Each number is 128 + 32 x the weight over its row's rms, rounded and kept within 0 to 255. Layers, rows and columns count from 0. The size above them is the row's rms in percent of the matrix's.

# layer 12 MLP gate, 512x192, rms 0.155, rows 61-106, columns 96-143
size [102  98 113  92  93  87 101 100  78 117 100  99  95  98 111  85 104  90 104  99 108  86 112 109 106 100  95 107 104  96  98  92 110 101 101  94 100 103 110  98 114 105  88 106  98 105]
[[167 136 119 132 130 141 128 124 143 123 106 128 121 108 173  77 108 178 100 131 125 112 135 160 139 131  99  93  62 109 114 167 129 157 166 119 153 121 111 116 155  93 154  63 147 166 123 124]
 [108 165 135  80 144 121 143 133 105 119 127 139 129 157 124 151  86 180 110 105 153  98 152 101 107 132 117 159  87 135 108 141  52  85 132 121  90 116 108 148 116 144 111 131 129  70 157 122]
 [147 116  89 153 112 100  82  47 131 101 101 148 132 141 131  95 120 109 152 100 124 113 161 160 110 123 109 109 125 115 149  71 150  86  84 190 108  81 112 139 103  98 109 133 127 179  81  93]
 [109 144 137  78  79 186 122  89  95 182 159 169 121  85  85  86 163 113 120 159  79 145  57 133 171  88 184 110  99 172 129 129 159 138 153 126 140  88  61 127 119 117 160 163  60 113 181 169]
 [ 76 152 130 136  90 134 138  79 118 128 154 134 111 161 126 122 117 126 101 120 149 105 147  94 114 152 158 141 184 161  65 146 168 115 103  66 167 126 161  96 108 137 155 113 135  87 152 185]
 [131 155 159 173 118 145 111 137  88  94  55  93 101 117 143 194 101 153 130  80 117 109 128 122 143 132 196  59  84 121 150 126  96 136  88  72 120  76 119 117 141 140 179 111 161 149  86 138]
 [ 96  84 124 136 124  89 143  93  87  50  75 106 166 123 149 107  88 177 130 130  75  62 121 136 144 139 115 135 172 125 146 147 156 111  89 125  52 141 133 119 102 149 160 104 120 121 159 112]
 [112 138 152  84 135 228 127 112  94 158 143 157 140 144 152 120  81 112  73 106 115  77 128 133 151  84 122 128 151 186 128 124 136  92  90  92 162 154 168 100 136 124 117  91 108 143  66  90]
 [ 75 143 119 128 140 163 164 193 120 119 135 155 161  92 129 109 176  69 116 120 155 105 131 109 181 128 118 183  66  90 142 142 112 180 137 113 157  82  67 153 133 103 143 113 196  98 145 147]
 [139  98 116 116 155 127 134  88 165  76  97 164 112 160 146 145  92 150  80 143 205 150 156 165 108 137 146 174  77 189 123 186  51 144 193 175 124 132 164  97  68  58  98 177 177 133 126 126]
 [134 110 172 174 176 100 169 161 120 124 129 104  95 101  90  90  95 166 142 135 108 122 124  92 147 144 176 142 107 107 117 155 158 173 134 117 110 213 117 120 145  84  83  84 162 115 135  86]
 [109 129  95 154  90 176  66   8 118 111 159 149 177 135  73 121 136 108 128 100 129  58 175 109  87 148 113 157 155 103 118 132 154 132 102 105 159 112 150 189 130 143 151  97 126  86 136  64]
 [170 113 133 104  96 123 126 141 154  97 171 105 135 163 107 165 175 153 105  97 121 128 137 140  96 137 166  95 161 135  91 103  95  73  46 154 117 117 121 134  85 119 144 114  92 130 147 200]
 [ 74 106 157 134  93 161  93 119  67 152 120 167  91 169 131 131  90 117 105 101 123 138 144 111 131 173 123 159 157 123 123 137 156  60 101 154 108 107 107 121 119  67  95 109 140 135 129 120]
 [143 145  87 173  92 129 101 157 115 145 150 129 128 109 146 113 131 100 139 163  92 177 162 154 165 162 128 147 211 135  77  99  88 131 121 164 132  80 136 158 162 116 120  82  99 120 105 113]
 [130 148 120  98 124  94 103 117 100 141 146 139 168 119 135 138 169  58  81 101 101  38 140 117 192 176 150 127 102 164 106 120 101 125 130 168 105  89 153 126 133  92 119 123 107  90 156 170]
 [110  99 141 122 121 138 108  95 175  71  52 103 158 119 132 110  89 139 127 127 123 129 176 137 118 109 126 146 119 138 135 169 128  92 130 122 147 140 200 119 160  73 156 129 129  83  98  65]
 [143 130 116 148  88 109 131 209 205 172 100 104 156 135 168 167 110 166 113 145 147 127 111 146 146 109 144 113 147  81 196 108 135 133  97 128 188  94 129  78  95 106 121 164 105 149 123 132]
 [161 105  92 110 127  90 102 143 130 122 103 105 169 141  83 124 111 110  99 163 109 122 124 114 150  94 102  80  31 127 138  52 118 156 108 122  82 113 161  92 123 135 110  51 125  86 113 184]
 [107  68 158 173 141 137  91 135 139  92 111 191 138 141  83 162 132 171 171 132  99 143 135 201  78 115 164 100 160 151  91  99 135 131 185 126 101  85 114 105 125 156 103 138 112  71 149 111]
 [126  80 133 142 100 114 102  67 130 158 168 117 101  94 182 176 115  98 135 135  91 108 122 170 171 133  76  87 118 135  98  80 148  83 169 153  92 117 129  85 129 122 123 106 131 120 164 132]
 [149 132 115 131 109  92 138 153 179 188 101 142 128 117 172  90 165  87 142 152 114  80 139 123  96  80 137 140 168 110 120 145 151 156 133 130 113 198 176 158 172 161 167 161 129 131 138 103]
 [102 146 148 109 141 156  88  89 196 134 117 124 132 167 195 129 104 168 148 119 169 106 158 152 156 101  74 152 148 153 163 148 101 104 130 144 138 181 131  76 122 162  48  79 146 126 147 157]
 [100  98 160 129 115  62 129 122 177 117  97 101  98 112 134  81 128 136 147 130 132 144 154 143 112 117 161 118 182 105 232 111 134 178  95 122 150 117 145 147 154 134 100 107 119  53 107  95]
 [150  87 123 113 156 159  93  81 165  81 104  99 176 156  47 114 125 140  87 177 142 143 103 114 137 161 143 135 116 108  70 144 168 109 159 141 119 105 132 127 103 142 191 156 162 112  94 162]
 [158 133 169 113 119 199  88 104 122  87 123 141  79 146 121  84 110  97 136 115  94 121 144 113  95 155 118 148 124  25 110 134 192  92 165 154  81 125 113 100 139 154  85 111 173 126 130 149]
 [131 100 144 159  90 123  97  93 137 142 145 200 125 179  99  46 120 143 199 157 141 105 186  72  67  78 111  96  70 166 123 147 146 147 133 126 115  99  99 128  47 129 124  91 114 134 131  92]
 [110 112 156 161 120 130  84 106 112 174  72 144  83 144 189 145 121 129 131 152 112 154 112 152 190 134 199  93 156 128 148 112 119  89 125 116 142 167 117 133 134 109 109 114 135 174 160 172]
 [126 117 138 179 143 157 161  75 133 132 111 146 146 122 121 141 149 160  29 100 133 137 122  80 122 176  92 136 133 102 162  90  93 151 147 142 126 170 186 117 154 106 127 126 132 185 111 117]
 [182 128 115 137 103 118 149 121 139 160 148 153 113 111  85 154 161  95  99 110 120  99 165  55  68 125 162  98 209 142 105 113 141  91 113 109 120 123 133  70 138 141 137 125 125 119 122 134]
 [ 84 155 165 166 179  70 117 113 136  57 162 167 102 195 189 156 179  80 145 114  99 117 144 165 130  92 162 131 131 123 122 127  64 162 214 158 125  83  85  94 126  81  96  89 127 122 203 184]
 [103 134  57  91 179 140 142 111 117 146 139 148 129 114 106  59 156 139 172 205  74  76 134  95  73 189  83 145 125 157 137 115 159 125 121  78  59 103 128  75 178 104 125 109  97 196 132 159]
 [101  95 105 150  80 104 122  92  82 103 144 127 141 143 133 129 117 141 121 140 124  81 137 189 127 148 141  80  83 132 134  72 148 122 103 126 110  89 158 128  72 135 161  64 127 191 141 105]
 [ 38 158 163 147 127 129 160 105 102 130 192  76 157 120  88 111 115 132 131 188 137 142 126 147 162  90 116 144 130 131 132 137 143 171  73 112 154 106  92 117 180 116 159 158 130 203  80 139]
 [ 82 147 150 129 144 132 107 134 146 165 108 144 159 105 112  51 149 173  97 119 197 102 129 150 111 146 109 125 169 166 125 133 158  88 128 179 122 155 160 116 106 157  94  92  99  80 150  90]
 [141 120 168 144 147 183 116 114 167 101 187  93 117  78 138 113 168 121 140 142 118 125 204 140 124 112  88 103 146 173 135 166 135 121 140 131 102 124 116 164 118  26 137 143  74  79 187 153]
 [ 73 134 154  82 160  93 150 123  78 145  96 142 121 131 164 175  87 156 121  98 131 107 135 172 182 139 152 174 126 116 118  63 152 180 152 120 138 193 165 146 128 134 132 135  98  59 104 119]
 [137 119 115 132 175 111 158  85 133 101  96 112 186 181 139 179 103 159 121 136  86 147 116  74 142 159 131 161 156  78 139  99 153 118 138 145 118 122 106 106 130  99 132 150 187 181 134 151]
 [122  69 144 103 156 116 151 109 151 141 135 139 144 205 108 144 137  98 119 128 143 129 164 134 139 114 124 178 126  60 133  95 182 121 126 115 123 149 102  98 129 141  79 149 152 190 151 100]
 [174 138 112 123 139  79 121 158 149 161  56 139 124 171 140 114 160 158  79 145 133 101  50 131 135 126 105 190 100 103 150 175 172 187 108 115 150  77 140 153 133 133 105 186 123 121 133  96]
 [140 128 140 147 104 115 104 110 149  91 131 179  75 148 190  58  78 222 133 107 107 149 205  84  80 127 149 114 108 119 137 179 116 150 112 216 177 109 104 113  89 166 116 100 137 119 140 113]
 [113 100 115 119  94 135  91 174 106 165 189  92 166 117 133 132  88 102 104 155  88 142  93 159 114  69 141 133  98  96 146  86 157 145 127 147 123 156  75 100 162 141 136 115 162 170 105 145]
 [ 87 103  95 161 127 138  75 136 158  96  67  95 136 135 106 140 162 129 120  98  81 117 111 118  80 129 133  99  99 122 174 129 132 143 132 114 116 141 138 129 110  80 132 141  75 151 115 150]
 [129 154  78  69 129  70 158 114 155 142 175 142 152 151 160 113 138  63 121 195 164 149 168 142 186  94 162 133 164 104 172  74 114 201 146 149  82 180 141 149 152 107  68  92 113 114 129 126]
 [ 51  81 106 127 186 131 115 101 125 139 135 116 130 151 170 124  92  93 114 181  91 146 105 155 139 162 160 150 154 163 169 113 134  82 106 105 167 128 186 110 158 191 104 149 162 150 131  68]
 [112 115 106 136 128 161 138 106 127 129 176  42 125 106 112 163 140 211 151 142  86 100 153 129 154 173  92 144 131 114 185 130 108 112 105 104 139 193 121 134 145 154 110  72 122 178 161 132]]
# layer 12 MLP up, 512x192, rms 0.152, rows 61-106, columns 96-143
size [ 94  91 110  87  95  90 103  92  82 122 104 101  96 101 109  98 104  89 100 100 105  91 105 110 107 101  96 113 100  97  92  83 108  94  96  94 100 103 107  97 115 105  87 102 104  99]
[[195 142 151 135 105 153 124 193  67  84 105 178 103  99 147 100  90 130 154 141 134 139 175 110 138 157 110 143 109 139 191 142 151 166 106 159  57 164 147 108  64  73  85 108 152 143  83 155]
 [101  97 157 193 113 116  83 180 128 172 112 144 170 162 150  96 147 168  90 140 110 151  85  93  93 150 125 174 103  96  96 122 105 121 176 175 115 198 160  88 113 119 142 143 111  99 138 159]
 [170 136 129 163 116  82 134 137 202 119 164  66 106 145 140 106  96 134 114  89 171 117  87 153 135  50 167 109  92 117 142 139 174 111 155 142 164  72 147 138 133  80  95 181 137 191 120 123]
 [137 117 133 139 136 142 129  97 207 137 147 117 129 127  76  58 178 106 153  54 130 119  80 120 165 154 139 149  55 113  77 109 126 105 109 153 153  68  61  90 106 140 180 144  81 113 193 113]
 [184 110 117 133 160 124 120 125  94 157 124  82  97 180 119 102 144  85 169 153  99 153  64 127  80 105 103 142 135  45 155  64 147 173 112 142 164 170 120 145 181 128 131 103 121 111 108 139]
 [167 163 152 132 142 122 101 170  99 153  95 128 119 139 145 171 104 134  69 168 136 117 172 159 115 107 141 149 109 100 156 121  81 125 128 104 122 120 150 144 156  70 151 108 165 166  94 124]
 [ 81  95  90 114 200  84  76 160 174 116 201 103 167 124 158 163 137 152 102 113  96 149 133 172 136 143  90 147 120  83 106 138 148 118 101 145  28 143 119 114 148 119 154 141 104 127 166 168]
 [153 192 136 126 110 122  53 132 135 141 135  74 105 180 115 147 115 123 180  95 114 168 152 173 106 139 121 126  92 140 133 141 138 136 135 180 133 154 133 130 109 100 102 128 100 115 126 124]
 [191  96  90 125 142 137 139 160 144 116 125 132 105 122 156 169  82 121 168  43 131 133 144  96 158 110  99 137 103 185 171 173 132 120  84 132 174 129 183 127 145 127  92 107  98 154 138  91]
 [115  64 111 140  94  90 100 125 108 168 136 132  89 120  70 134 123  59 121 146 146  80 117 105 160 138 147 129 142  73 108 119  78  81 148 156 169 152  95 101  42 174 151  95 172 134 137 154]
 [125 181 100  96 117 143 116 118  90  63 168 106 125 165 145 184 130 166 115 139 173 159 134 156  96  64 142 155 150 127  81 154 130 115 128 154 119  98  98 133 115 125 146 115 130  93 186 110]
 [105  98 125 148 136  96 142 100  65 144 133 138 126 115  84 103 159 144 115  98 123 131 136 110  91 175 179 118 195 147 165 137 148 154 130 115  67 146 176 129 158  88 166  78 111 155  83  55]
 [134  97 172 123 131 132 207 176 174 169 237 116 101 160 122 129 112 151  46 146  85 130 133 131 127  90 129 120 115 134 131 150 116  93 114 123 159  94 159 144 168 176 112 116 105 126 155 143]
 [121 132 185 150 132 147 134  78  79 119 115 129 133 100 130 103 186 137  21 135 140  92 133  70 153 112 170 100 136  69 129  92 113 140 132 168 153 121 143 136 155  97 143 132  82  80 148 131]
 [181 128 153 100 116 116 155 189 170 122  56 152 175  88 182 132  94 129 132 111 155  98 131  88 129 106 145  43 120 164 151 170 106 116 167 133 193 122 150 119  75 100 118 132 160 108 108 177]
 [158 101 119  90 144 129 178  75 136 131 149 140 137 171 138  64 115 154 140 131 111 123 150  96 157 113 119  65 110 133 117 145 164 118  89 128  96 193 164 146 131  78 158 104  80 143 134  68]
 [142 198 146 168 153  72 123 193 112  99 178 123 105  85 102 122 114 170 142 151  81 114  69 155 142  97 168 114 138 122  87  64 126  98 118 104  87 126 131 133 104 178 151 180 149 137  97 114]
 [148  87  75  95 189  90 152 176 157 124 165 123  76 103 209 147 160 127 146  61 181 137 124  89 131 117 185 116 131 173 120  84 110 152 131  91 115  70 100  98 147 112 140 164 166  83 131  87]
 [108 131 170 115 114 162 133 164 163 109  94  91 109 158 127 155 115  88  76 125 137  85 120  95 160 131 119 122  91  98 131  98 114  70 103 123  98  78 170  91 166 112 150  98 140 133 107 162]
 [117 142 102 141 115 123 168 141 198 141 146  81 138 111 134  58 115 130  93 110 111  94 125 106 150 114 109 197 106 189 114  80  76  71 121 116 136 190 169 106 168 167 113  62 130 171 117 147]
 [132 115 128 122  94 138 149  48  64  78 143 165 138 125 137 109 150 153 150 169  97 130 187 148 197 124 137 161 134 120 148 121 114 130 138  99 114 156 112  85 139 112 187 113 150 168 170 164]
 [139 139 158 142 141 118 133 161 125 173  81 164 165 141 131 182 147 111 144 113  61  97 118 103 105 166  98 175 216  97 160 103 125 113 103 140  85 184 155 103 162 127 114 131 178  76 135 132]
 [103 171 144  87 165 144 162 142 158  97 143 126 164 123 119 117 116 146  75  51 112 100 146 151 194 104  86 151 136 156 140 112 129 163 103  98  97  78  56  98 135 106 174 135 165  89 139  52]
 [126 157 143 147  73 142 143 131 115  70 111 148 135 173 132 153 150 229 203 172 102 115 139 193 123  94 143  91 145 111 104 178  95  98  86 122 156 182  87 143 150 136  92  91  96 102 156 104]
 [110 194 157  73 114 157 129 142  47 177 123 150  81  92  75 217 115 185 102 102  99 132 138 132 154 118 135  81 117  96 123 112  78 184  93 133 121  62 103 116 122  89 158 121 141 155 153 165]
 [124 133 181 139 104  96 167 164  91 184 105 136 174 100 148 119 190 122  87 196 117  63 153 138 142 166 119 124 157 161 146 104 116 110 112  67 167 147 197 154 139 163 145 119 132  97  65 166]
 [118 139 209 172 113 112 132  79 156 101 161 165 164  90 129 139 128 183 130 148  73 101 139 191 150 146 169 152  89 135 134 142 169 155 139 124 119 123 106 101 142 163 139 139 144 143 154 101]
 [107 101 170 148  95 134  74 142 161 159  48 140 138 105 193 148 110 146 148 166 109  88 115 175 153 118 175  93  89 132 139 138 146  99 160 130 149 200 115  96  85  97  89 138 103 144 154 183]
 [152 105 178 150 121 149 136 123 139 148 125 116 153 140 187 152 133 152 125 132 134  70 136 110 145 133  71 138  96 104 130  83 112 153 125 122 154 164  71 120  79 125 155 158 125 117 148 138]
 [157 151 143 159 122 105 141 175 154 135 130 167 126 135  99 112 112 102 145 153 171  97 174 124 102 103 105 127 191 143 121 164 109 134 110  89 116 117 127 126 129 166  64  71 190 143 115 162]
 [116 140 142 132 159  85 115 111 140 133 132  79 166 114 147 116 157 105 126  81 155 109 136 175 130 144 127  99  75 122 122 123 123 187 138 164 163 184 118 161 155 135 200 109 180 149 150 117]
 [116 119  86 114 107 108 169  75  81 132 149 166 120  86 108 112 142 161 164  95 124 104 142 103 120  72 144 176 161 130 124  76 109 127 149 142 187 232 122 121 112 157 121 181 136 150 157 155]
 [113 124 101 140 124 145 156 163 137  66 126 101  80 136  89 108 158 122 130 173 155 126 141 230 138 178 155  87 155 122 123  59 119 103 131 120 119  66 177 117 107 114 157  47 145 105 113 139]
 [169 122 130  85  79 130 121 142 111 153  80 120 100 104 112 123 169 120 179 113  96 117  89 141 154 113 115  90 104 145 120 153 151 120 212 195 102  99 161 118  54 105  96 157 127 135  86 125]
 [112 135 133  95  68 109 151 119 158 158 108  69 104 100 117 118 151 195  99  93  86 121  57 109 169 122 143  81 127 105 113  68 163 164  88 137 146 167 150 131  73 179 170 144 115 111  95 152]
 [ 84 100  86 151  74  66 157 129 147 134 135 107 121 176 105 142 155 171 136  93 154 128 105  88  79  92 120 136  82 125 106  87  95 171  79 136 137  87 169 189  80 117  96 123 148 158 143 182]
 [104 136 133 210 166 106 140 154  87  79 169 102 109 158 134 199 110 110  91 127 176 159 151  97 117 178 114 151  97 119 196 110  88 108  89 103 129 129 167 160  84 184 109 167 158 143 115  77]
 [102  66  69 124 139  88 153 133 113 132  78 190 220 105 107 156 136 176 116 152  57 156 114 120 124 111 109 111  93 139  92 102 152 111 109 164  76 155 140  68  87 118 170 132 211 173  36 135]
 [138 148 155 156 128 126 122 153 144 104  93 179  76 138 112 191 110 158 149 110 112 138 158 148 165  96 109  99 105 179 134 188  71 115 143 114 168 124 169 122 124  95 100 147  90 148 106 157]
 [ 27 140  93 117  73 118 137 158 114 103 116 105 203  74 112 144 159 135 200 119 107 119 149 161 127 185 112 123 160 119 160 103 111 129 112 114 107 117 151 152 174  73 131  95 107 148 108 108]
 [156  56 148 128 136 106 183 130 140 146 117 137 177  90 132 167 112 146 110  92 154 117 126  67 153 137 118 192 127 143 108 132 142 202 122 156 160 107  98 124 129  64 142 152 169 161 171 107]
 [ 99 135 181 111 104 171 169  99 129 135 162 143 117 125  56 164 111 112 125  91 153  54 125 140  63 132 144 110 197 170 140 133 118 159 133  88 143 140 124 123  99 154  60 118 102 124 152 166]
 [146  86 125  75 165  86  97 124  47 132 125 181  92 116  91 145 108 211 112 141 179 111 115 204  97 134 126 224 137 143 147 123 162 144 142  68  56 124 144 128 146 127 188  64 166 128 166 177]
 [185 120  77 152 152 103 129 143 146 143 122 101 122 135 124 157 163 111 131 156  80 206 141 169 102 115 133 166 143 118 133  73 118  73 132 134 155 138 113 163 103 136 105 127 143 115 139 169]
 [215 135 133 117 110 114  99 107 139  96  98 109 158 142  80 123 155 153 127  82  93 138 117 122 100  82  95 116  94 166  89 101 106 154 148 127 119  62 153 155 107  63 107 116  92 140 136 155]
 [143 165  96 122 113 141  78 160 174 108 118  75 133 159 123 137 101 111 122 125 134 157 192 114 129 162 104 141 187 137  97 112 138 111 182  96 131 130 140 150 120  84 137  64  93  67  78 141]]
# layer 12 MLP down (transposed), 512x192, rms 0.152, rows 61-106, columns 96-143
size [ 96 101 110 101 105  95 106 105  75 120 103 102 100  94 106  73 106  82 100  97 101  83 107 108 103 101  96 116  99  99  95  91 108  90 106 100 108 101 112  98 108 108  87 102  95 103]
[[122  85 167 169 125  88 107 154 174 172 119 118 131 130 150 110 130 168  83 130 141 126 133 203 180 124  94 102 117 124 149 171 123 140 115 152 104 149 106 152 120  80  75 121  77 150 110 116]
 [111 127 155 178  63 115  73 154 158 116 196 126 139 185 121 125 135 109  78  97  67 108 201 135 160 121 124  69 150 151 110  97  82 165 116 131 132 152 137 128 156 131 146 150  96 128 136 173]
 [176 111 120 134  97 104  85 153 106 104 132 103 116 139 143 108 134 113 110  88 172 118 103 126 142  79 106 125 130  97  99  14 180 100  92 125 193  55 146 160 137 106 115 147  98 124 152 126]
 [115 117 106 160 135 121 119 203 118  90  44 130 166 112 165 113 132 114 126 177 188  75 154 157 124 170 118 146 140 142 136 133 129  50  75 168  85 135 155 168 143 118 114  66 173 117  76 129]
 [166 187 118 148 137 169  85 115 147 140 125 161  88 136 119 158 113  76 133 168 106 127 116  74 138 138 132 102 133 161 100 136 139 114 169  86 122 170 141 121 146 115 141 172 139 125 137 111]
 [161 134  95 139  85 116 114 161 222 125 135 139  85 137  78 147 120 113 150 104 108 121 167 160 107 154 121 196 140 158 164  55 160 116 132 169 124 126 116 119 136 137 101  94 164 101  90 146]
 [163  82 108  80 103 124 163  99 128 143 105 149 141 130 158 169  97 130 118 109 140  74  80 214 144  98 111 166  73 117 119 103  92 129 131 142  88 114 121  93 103 149  95  78 128 175 103 118]
 [ 96 169 108  86 149 158 135  89 116 122 115  78 145 140 175 158 121 132 105 115  97 162 161 106 193 133  85  78 149 124 134 102 144 113 152  75  91 172 108 188 140 134  99  76  71 136 133 120]
 [125  82 174 147  64 137  95 123 125  79 113 129 121 123 203 106 151 157 142 100 110 138  99 140 111 177 112  82 126 105 110 110 155 145 147 153 103 103 192 122  89  93 115 138 103  82 159 218]
 [124 158 156 133 141 121 118 175  56 125 128 143 135  92  92  68 118 125 166 177 140  94  54  59 121 103 137 142 152 155  87  88 133  81 180 122 184 137 159 171 173 186 116 106 156 118 146 153]
 [133 149 126 188 140 163 151 154 174  76 119  71 127 102  69 139 155 179 100 104 144 115 105 127  92 123 208 131 129 168  80 120 152  78 144 168 125 124 128 125 157  94 114 102 153 131 136 167]
 [ 96 118 156 132 116  79 149 129 135 134 182 131 157  84 140  68  71  97 130 100 103  76 127 139 102  92  81 130 171 220 141 201 115 204 104 121 188 138 152 111 152 162 127 126 153 127 182  50]
 [124 112 195 171  95 132  97 194 151  29 149 141 165 143 117 133 126 109  78 108  98 147 189 116 153 139 115 164 150 111 102 183 135 177 147 124 160 138 112 115 156 146 154 122 136 122 114 139]
 [183 115 136 103 137 157 108 191  81 130  84 124  90 176 198 139 134 134  92  88 136  91 174 123 173 173 114 147 107 135 166 158  74 152 126 120 104  91 130 179 147 112  48 114  96 107  60  82]
 [122 139 129 146  83  72  77 156 107 104  95 106 217 104 121  86 172 135 170 118 117 177 137 185 144 143 167  46 143 117  54  69 139 127  69 172 195 157 122 132  78 101 149 133 140 123 132 159]
 [179 107 122 101  93  84  96 117  88 130 153 153 134 171  99 171 125  52 140  92  96 141 130 205 156  99 127 117  88 161 141 160  74 135 116 140 135  86 153 126 118 136  89 133 143  61 126 166]
 [166 135  96 152 184 125 121 151 154 152 123 179 116 120 113 105 141 188 133 164 155 157 123 129 125 171 167 164 114  98  56  48 129  92  85  79 103 144  53 145 110 186  24 123 166 110 166 101]
 [159  87 173 112 134 196 116 167 177  71  95 184 155  92 190 116 114  79 152 134  89 120  88 120 169 109 140 134 128 102 137 174 152 192 150 145 107  98  82  79 173 135 102 163  98  84 125 124]
 [161 140 110 119 136 139  92 129 161 122 125 151 184 112 124 155 107 149 135 146 115  63 124  74 190  97 106 133  67 141 217 159 126 137 188  80 154  80 134 107 133 139 151 165 155 141 109 127]
 [110 116 159 173 175 110 103 113 173  82 120 128 138 170 136 109 160 198 119 141 184 180 127 225 160 106 103 122 115 112 110 123 122 145 126 142 141 165 145 208  77 121 108 167 170  76  89  99]
 [122 117 186  77  89 166 147 109  99 154 110 154 173 188  99 152 149 122 171 174  73 122 171 123  96 116 132 179 143  97 152 162  73 109 131  76 120 105  93  60 118 159 109 126 162 171 106 148]
 [157 146 141 157 106  79 127 163 105 135  87 116  83 108 103 169 122 101 163  93 101 119 133 158 154 132  87 171 125 119 134 119 121 207 119 113 108 104 161  85 158  92  95 101 117  32 162 148]
 [100 205 138  98 105 146 161 163  74 154 135 102  70 146 137  75 117 104 133 142 108 104 103 135 170 123 105 146 156 158 116 141 145 145  94 134  78  97  61 146 120 127 164  88 135 126 127  69]
 [134 164 159 150 170 161  76 111 230  71 128 114 133  86 126  69 167 115 181 145 142 138 155 129  89 197 118  94 161  51 165  91 128 167 114 142 146 105 170 141 133 137 117 128 134 132 143 121]
 [138 122 165 127 142 109 166 146 163 122 130 161  97 153 134 166 163  77 157 126 193 108 121 147 197  98 118 139 147 148 142 139  71 109  71 105  75 160 116 129 121 123 111 136 118 137 126 108]
 [122 147 134 207 162 175 151 171 177 140 104 164 144 162 124 124 167  81 120 131 113 128 143  98 145 186 101 136  91 130 116 126 115 133 148 131 162 126 157 155  89 101 164 162  85 165 136 124]
 [178 124 125 156  98 116 139 154 116  92 121 156 118 162 153 144 106 135 166 134 115 121 145 126  63 132 153 155 111 137 141 126 111 157 127 135 118 165 147 110 113 105  59 154 214 176 130  84]
 [135 188 145 138  98 131  53 117 167 125 131 146 163 141 204 129 140 118 161 138 143 154 159 120 158  97 108 113 109 171 134 109 142 130 127 137 113 144 107 145 108 108  91 148 128  73 143 175]
 [137 127 150 175 134 153 114  76  94 158 157 104  95 148 160 113 126 121 116 127 102 106  44 133  91 142 105 164 120 176  97 141  97 164 136  83 151 128 186  87 118 181  81 132 142 117  91  95]
 [110  85 105 115 124  97 144 135  92 102 152 146 106 154 123 123 128 153 112 116 120 126 109  71 126 114 143  97 159  58 118 128 166 138 105 124 113 190 112  60 181 146 154 124 127 158  41 131]
 [115 126 123 118 162 124 103 160 153 150 177 114 108  99  66 193 169 158 129 164  84 160 110 158  83 147 168  73 165 130  89 154  63 153 120 119 165 171  50 137 193 154 102 159  83 152 161 146]
 [107 113 133 116 113 152  91 125 137  96 139 112 120 138 187  88  82 121 117 153  95 160  75 141 120 115 147 132 115 185 122 167 107 200  95 147 130  69 109 135 110 150 109 188 110 107 145 118]
 [183 105 185 124 116 126 100 143  93  97 186  63 129 140 135 146  96  95 123 180 149 115 155 130 154 181 122 124  43 191 135  88 152  43 150 115 167  82 138 135 128  98 159 127 101 117 138 131]
 [161  95  81 193 139 121  94  93 118 175  96 143 161 123 140 114 129 145 101 158 182 120 163 127 168 180 157  92 173 172 154 105 108  83 190 104 133 149 115 163 157 101 140  79 110 107 127  90]
 [174 142 118 170 119 153 108 124  73  99  82 139 124 173 179 127  97 130 167 105  99 138 149  73 119 110 136 178  80 137 128 148 135 148 152 153  93 160 153 131 181  57  82 101 104 133 171 150]
 [135 167 122 157 154  67 113 102 110 140 144 155  84 128 104 121 125 102 117  91 163 165 120 171 122 123 119 143 138 118 126  68 154 198  78 124 131 100  45 122 115 116 111 153 142 128 163 186]
 [124 161 109 134 131 149 115 133 151 154 130 154 165  68 209 255  22 177 136  91 172 128 133 106 111 110  92  98 132  87 126 118 107 135 111 125 148 128  87 143 119 121  85 151 126 100  80 118]
 [107 154 125 125  79  98 130 103 122 125 164 190 131 134 119 137 103  95  92  64 123  92 144 122 123 149  90  66 137 145 114 132 112  86 168 114 107 173 120 159  91 133 128 139  95  85 128 143]
 [ 90 110 146 135 132 150 139 204  92  86 114 147 107 126 119 173 126 193  95  99 114  67 112 117 161 153 111 119 165 172 136 142  96 141 164 147 154 153 166 170 124  84 131  58  65 138 121 144]
 [130 120 134 165 152 123  50 156 162 141 162 107  60 123 173 183  95 123 152 117 122 125 136 155 132 122 157  83 139 111 125  87 125 125  90 133 149 203 100 125 114 152 162  96 122 123 145  99]
 [147  91  81 182 117 115 141 155  72 100  87  70 167  50 158 121 122  89  94 186 118 168 133 115 135 105 133 134 167  81 110 126  87 103 126 124 127 150 148 112 136 124 147 165 122 205 144  53]
 [142  92 123 138 150 114 148  84 124 169 147 169  87 128  86 124  85 134 102 102 174  40 135  89 170 102 108 123 164 168 190 144 105 102 128 147 166 126 121 145 109  79 141 136  95 122 140 184]
 [123 132 131 109 131 111 148 139 114 172 130 170 152 153 116 156 158 123 118 152  70 167 159 168 128  47 133 132 133 140 179 178 113  98 112 111 158 186 108 130 145 125 160  95 149 130 174 106]
 [ 85  97 227 163 161 105  63  78 190 174 115 162 166 110 100 146  86 122  56 107 156  83 135 117 138 101 159 100 134 155 115 123 120 144 133  69 141  70 151 143 120  82  73 137 130 128 131  98]
 [140 199 152 132 120 111 175 123 153 142 101 139 163  95  80  93 150 165 119 135 141 125 158 108 138 139 144  98 188  80  79 152 125 149 133 105  89 187 101 137 151  93 149 131 139 152 163 134]
 [146 180 160 123  67 101 106 113 145 173 114  82 132 123 196  75 157 127 125 100 163 124  86 141 145 178 163 142 123 154  94 138 146  98 108  78 143 130 153 108 113 111 100 108 139 139 121 158]]